Part of a small language model's weights.
Size: 16 layers, width 160, 5 heads of 64, MLP 512 GELU, vocabulary 604, 6.03M parameters.
Each number is 128 + 32 x the weight over the matrix's rms, rounded and kept within 0 to 255. Layers, rows and columns count from 0.

# layer 13 MLP down, 160x512, rms 0.14, rows 0-92, columns 288-319
[[113 168 186  99 165 108 173 133  68  99 127 102  86 146 150 104 143 128 146 130 115 114 126 159 101  76 125 139 143 145 117  62]
 [148 131 167 110 123 143 111  99 125 116  66 105 143  88 113 138 166  83 136 109 101 110 103 102 109  72 115 124 125  99 140 168]
 [149 129 172 115  98 185  90  72 114 166  61 126 142  78 177 115 124  82  42 156  94 154 100 143 164  94 123 188 140 144  97 151]
 [106  72 114 134 121  87 119 132 111 131 137 124 147 145 145 121 128 116  91 109 144 144 156 108 191 176 114 168  99 115 122  88]
 [174 177 130 175  99  95 153 126 156 158 168 149 162 174  94 119 104  71 133 126 148  94 160 194 160 127 130 153 141  99 100 178]
 [141 154  82  52 102 124  84  91 103  74 163 165 172  90  84 137 186 155 108 151  98 228 175 164 106 139 116 148  91  96 132 140]
 [134 113  95 112 114 118 156 147  70 114 199  93 113 155 192  93 148 141 153 149 135 100 135 137 125 124 157 199 150 141 173 115]
 [112 100  88 116 117  76 179 154 163 156  66 151 122 122 101 161 131 113 127  72 169 138 124 139 116 153 149 115  83 124 144 146]
 [151 138 148 114  78 100 130 137  93 124 157 152 122 114 124 155  60 116  85 132 109 137 121 178 105 109 106 111  91 127 171 132]
 [136 151 139 141 152 124 107  90 142 142 111 118 138 157  65 179  80 110 157 197 156 122 107 133  84 102  55 191 105 119 147 118]
 [142 168  99 153 125 169 150 133  98 114 161 215 129 123 117 141 108 105  78 154 119 124 116 154 168 171 182 166 150 150 144 159]
 [158 117 136 101 152 133 106  98 175 118 113 134 135 115 159 141 141  73 187 104 137 121 214 118 147 147 144 162  79  92 148 172]
 [146 136 157 110 158  84 114 166 127 155 160  79 127 126 145 211 137 157 130  93 125 132 105 112  88 143  99 144 125 112 161  98]
 [135  48 139 161 135 109 140 145 145 153 141 112 115 106  88 135 136 148 161 112 132  49 163 126  97 116 144  93 157 118  91 119]
 [102 202 123  95 142  61 191 117 127 131 117 118 113 143  51 151 113 145 111 124 144 144 181 108 177 163 121 120 122 130  99  90]
 [105 127 104 138 149 167 125 129 113 160  84 107 122 149 132  97 138 126  95 156 153 121 116 127 149 128 156 113  80 109 118 175]
 [136  81  88  88 148 125 131 168 140  60 166 115 135 103 133  68 141 139  94 112  71 136 158 121 146 126  99 147 168 165 169 134]
 [109 160 220 153 101 141 131 105 115 158 157 122 140 142 152  98 117  52 164 154 158 128 116 170 130 146  88 128 117 109  49  92]
 [140 150 100 186 168 128 154 126  81 102 163 113 137 143 159 152 103 130  88  91 157  82 152 112 165 150 171  89  94 187 109 142]
 [144 142 133  81  79 119 135 122 177 183 174  97 111 113 140 111 131 107 191 177 186 112 146 192  85 115 127  98 144 106 123 142]
 [128 175 107 129  93 104 117 182  93 160 129 119 137 140 113  92  88 132 159 123 153 146 116 151 186 195 170  50 132 117 195 123]
 [188 157 137  83 135 173 161 168 124  92 140 161 145 233 144  59 147 157 125 126 167 107 131  98 112 168 174  96 152 157 147 121]
 [177 143 144 117 155  60 136 104  95 149 126 118 156 152 124 102 160 145 125 155 154 173 115 108 138  85  45 146 108 170 168 121]
 [113 127 124 132 116 166 131 130 114 119 138  98 175  73 191 126 112 126 134 175 102 142  64 111 123 114 139 102 151 120 111 130]
 [ 74 100  86 104 140 142  72 119 107 149 118 146  89 118 113  81 102  92 166 149 128  33 209 120  97 171 188 129 153 112 157 104]
 [ 99 145 138 116  78 165  93  90 126 102 117 165 115 161 185 104 108 129 168  78 111 235 143 111 174 157 108 135 165 172 132  87]
 [128 128 106  93 139 127 124 126 116 112 122 115  89 142 139 112 165 122 101 145  82 170 105 126 113 217 142 109 202 143 145 162]
 [153 143 110 119 100 142 105 162 152 138 143 112 152 129  90 131 122 117 102  87 148 127 148 135 101 107 152 181 151 124 116 134]
 [113 113  96 171 118 147 151 170 156 130  98 148 152 119  43 109  96 106 157 153  87 126  99 170 141 125 151 107 139 186 189 130]
 [155  82 104 157 121 103  93 105 117 136 178 133  82 120 133 155 143 116 115 141 111  87 163  82 113 133 159 119  74 102 113 136]
 [124 129 255 145 146 149 113 153 122 149 159 113 181  52 157 121 126  80 121 145 147 129 144 126 157 132 127 140  84 167  84 129]
 [123 146 114 165 122 156 100 142 176 104 162 173 117 155 103 121 159 125 118 163 134 148 131 142 128 143  89 111 117 131 120 129]
 [142 118  97 165 170 156 109 125 160 130 146 113 161 174 107 135 134  90 176 117 129  89 116 103 111  62 145 174 172 143 193 131]
 [ 95 127 136 106 122 244 165 192 123 113  27 143 152 120 110 142 133  89 140 122 156 127 134 142 106  42 163 180  94  78 115 152]
 [120 130 132 132  93 138  81  94 180 143 147  76  91 119 153 191 110 199 137 120 150 103 203 129 134 151 170 142 192  92 131 165]
 [164  85 146 103 123 103  84 148 120 143 155 135 102 123 117 137 144 138 119  88 150  85 138 133 117 100 130 114 114 131 169 121]
 [179 137 151 115  92  58 156  97 144  97 134  93 164 104  99 132 187 146  57 147 108  82 143  90 171 165 155 131 113  87 126 121]
 [ 82 122 116  94 162 117 118 149 100 127 137 157 100 144 139 113 143 143 130 133  71 153  74 128  87 159 106 158 197 164 155 118]
 [145  72 132 116 170 104 129 164 135 114 145 159 175 127 137 140 163  93  97 134 136  82 155 126 143  86 228 122 177 158 173  83]
 [128 174 132 153 150 106 117 215  87  84  89 104 135 139 116 136  52 140 156 153  87 119  97  76 127 110 122 107 167 126 127 101]
 [148 128 120 112 142 155 140 219 132 185 111 147 110 133  60 130  96  93 178 165 176 147 152 146 169 145 124 200  88 133 137 166]
 [108 151 155 123 115 100 140 156 152 166 148 175 139 156 134 137 118 127 122 101 113 120 156  96 132 171 118 138 172 118 134 187]
 [121 170 101 104  71  72 102  94 110 150 148 174 168  95  87 150 122 160 134  71 145 154 104 101 130  77  96 117 109  99 124 148]
 [135 118 132  86 127 145 137  87 135 106 150 131 107 165 135 101 129 127 129 139 117 169 148 159 170  91 123 117 117  72 107 162]
 [125 112 165 142 128 139 109  68 121 127 121 166 106 105 185 173 133 134 159 164 146 108 140  95 130 171 160 101 105 133 142  72]
 [120 127 133 165 218 137 172  87 170 138 131 120 121 149 108 151 151 138 135 133 143 164 174  87 190 126 121 180 173 120 124 166]
 [134 112 178  88  84 115  49 146 154 192 140 145 144  92  81 190 110 158 110 131 167 169  46 178 127 130  97 128 156 165 117 159]
 [121 132 132 192 125 119 140  69 146 162 128 141  94 144 154 101 149 155 124 124 116 145 121  88 107 130 158  76 141 133 112 124]
 [120 156 158 134 144 137 130 142 156  80  74  96  91 158 152 122 143  98 143 107 118 179 144 117 203 165 110 124  77  78  97 126]
 [117  95 239 144 154 157 158 111  30  95 138 158 111 160 200 147  93 162 159 133 178 105  72 126 108 130 123 130 115 122 212  89]
 [130 107  86 119 103  62 114 159  59 152 111 112  94 103 169 146 136  95 157  52 154 129  98  74 136 122 158 156 195 149 162 123]
 [102 103 168 130 192 118 142 152 105  69  86  91 137 122 168 105 143 141 231 171 117 107 142 128 170 138  76 110 122  90 155 118]
 [ 74 125  91 154 156 121  94 114 161 113  90 149 127  54 142 116 136 183 157 146 142 112  68 180 167  95  47  97 128 101 133 115]
 [155 153 248 143 169 137 135 161 146 115 150 119  77 118 130 142  95 121 184 179 130 144 101 162  90 184 124 132 148 128 164 117]
 [129  74 129 167 147  73 100  77  95 138 158 157 101 123 142 176 128  84 112 104 157 129 177  92 123  95 119 101 180 117 161 120]
 [ 78 108 154 112 160 170 116 145 129 131 152 111 146 101 169 147 108 168  59 170  78 167 122 162 143  81 155  94 126 140 128 130]
 [130 167 134  93 122 121 109 114 146 139  90 132 158 140 175 158 128  71 104 181  50 124  42 112 158 111 137 143 162 151 138 102]
 [115 117 102 120  91 199 100  84 130 161 123 182 126 121 145 110 168 117  89 178 161 118 121 172 163 137 172  95 124 145 114  88]
 [ 96 135  93 110 184 108  70 142  99 114 128 145 125 135 166 173 149 109 163 101 134 173  82 112 129  84 123 108 120  72 154 185]
 [110  88 136  93 164 164 149 164 125 131  98 138 126 152  98 118 112 160  55 126  92 179 165 167 127  79 116  97 122 113 126 148]
 [144 158 162 149 166 101 151 155 147 126 154 107  97 128 143  60 141 146 117 113 118 125 131 139 104 113 152 116 148 127  67 104]
 [153 132 153 128 115 176 200 191 147 157 101  80 181 120 129 158  68 159 121 146  79 130  94  87  99 138 157 156 180 100 147 175]
 [ 69 101 120  65  99  97 233 125 166  98 129  76 113 114 118 113 109 141 123 101  92 105 123 135 113 162 127 106  93  85 120 130]
 [132 136 112 119  81 177 122 156 156 163  91 145 147 108 131 101 162 116 106 124 110 126  83 142 173 170 149  80  65 128 131 107]
 [142 156  96 134  95 151 159  50 121 155 123 116 120 134 174 117 176 131 133 132 157 156 123 138  72 156 113 155  98  63 121  83]
 [120  93 161 150 143 121 198 124 144  58 179 193 200 112 183  46 164  94 110  36 180  96 110 162  93 102 127 127 127 157 132 161]
 [136  95  79 126 125 160 133 126 114 111 111 131 123 152 127  83 201 164 125 110 114 100 114 113 154 146 155 137 129 105 163 128]
 [145 127 183 144 172 133 138 126 123 121 136 107 119 125 128 159  93 164 103 148 132  46  72 117 156 150 141  89 101 122 151 118]
 [129 131 146 181 110 128 153  95 155 107 150 136 107 116 135 151 135 140 123 124 144 118 118 130 143 112 138 118 141 154 139  93]
 [179  82 141  69 169 112 142  45 108 140 119 160 125 127 159 105 166 132  93 104 130  65 142 146 126 157 135 154 149 138 116  87]
 [151 105  58 236 130 144 153  92 157 149  97  83 176 131 151 104 145 123 159 137 113 142 126 154 133 136 167 115 135 166 133 149]
 [117 132 128  71 102 153 112  91 146 113 134 206 105 162 146 120  95 110 174 155  90 148 136  86 148 152 132 129 125 156 137 123]
 [117 131  97 109  45 145 140 177 108 103 134 147 113 158 105 115 115 132 159 106  89 150 106 118 129 130 137 156 152 149  89 139]
 [156 177 117 109 124 121 128 107 133 153 109 102 117 111 192 138  70  77 131 128 161 151 139 125 121 152 166  83  47 144  73 179]
 [125 158 116 109  93 111 119 124 105  90  97 110 129 128 123 154 173  58 102 140 151 153 177 116  63 155  83 120 118 154 160 136]
 [125 145 137 142 105  99 116  55 155 174  96 175 133 155 176 127 113 157 143 136  66  86 142 138 127 129  88 112 180 156 139  90]
 [132 146 129 173 141 161 129 107 135 110  68 147 128  88 133 108 110 206  85 166 105 134  93 141 129 125 124 108  87 123 159 121]
 [133 149 106 179 162 122 152 145 135 156 127 103 160 107  59  86 127  68 186 148  43 107  45  98 145  94 160  92 152 185 108 180]
 [166 148 131 113  91  93 131 160 118 114 142 132 114 131 154 141 138 125  72  86 119 183 153 207 148 130  80 173 129 141 142 165]
 [154 191 120 129 121 106  98 204 125 107 163  83 152 164 133 143 138 155 138 191 144 127  96 155 107 143 151 161 117 183 113 180]
 [ 56 136 107 121 142  83 130  99 152 109 100 146 157 177  68 135 145 114 115  80 160 113 159 102 141 108 143 152 132 103 160 138]
 [132 175 152 106  84 247 118 185 157  45  87 150 113 126 138 158 129 148 163 127 182  81 202 131  36 177 131 204 100 127 141 106]
 [145 137 219 122 152  77 112 113 155 114 144  70  69 124 126 147  94 200 122 157 175 181  93  84 213  93 149 142  54 167 159 108]
 [ 86 151  80 118  89  83  74 165 156 165  92 162 155 132 118 112 102 148 136 133 102 123 169  84  54  85 165 120 179 108 121 124]
 [148  89  55 178 105 146 130 134  84 108 138 149 106 103 150 129 110  97 140 136 130 129 124 133 135 112 171 101 113 130 127 123]
 [149 139 100  44 173 105  65 104 152 143 165 111   1   3 122 141  96 177  56 138  93 144 125 168 117 111 157  70  82 157 143  54]
 [151 162 151 100 190 145 130 101 101 152 124  53 135 128 107 136 153 149 101 103  70  94 117 103 135 153 130 100 113 103 117 155]
 [122 119 138 147 127  99  82 155 137  84 118  97 132 118 109 198 139  99 169 126 105 143 157  88 192 147 179 128 138  80 142 217]
 [138 126 114 197 110 169 117 176  94 152 170 152 134 110 126  82  91  71  97 117  75  76  45 106 141 112  74 111 112  88 149 128]
 [136 107 167  80 150 129 129 120 132 156 122 141 144 107  99  55 103 142 185 122 106 125 123 129 126 155 165  86  68 125  90 125]
 [ 98 154 109  75 145 155 109 173 145 108 129 140 134 200  82  81 132 132  89 119 142 109 126 136 122 159 136 121  78 143 131 162]
 [ 78 157 117 121 146 150 156 154 201 142 107 185 116 116 138 163  99 179 107  76 198 100 125 119 111 109 152 126 133 195 121  51]
 [165 138 131 118  77 113 146 114 134 113 139 127 168 118 150 106 173 138  90 172 165 125 135 136 137 174 164 131  87 148 116 113]]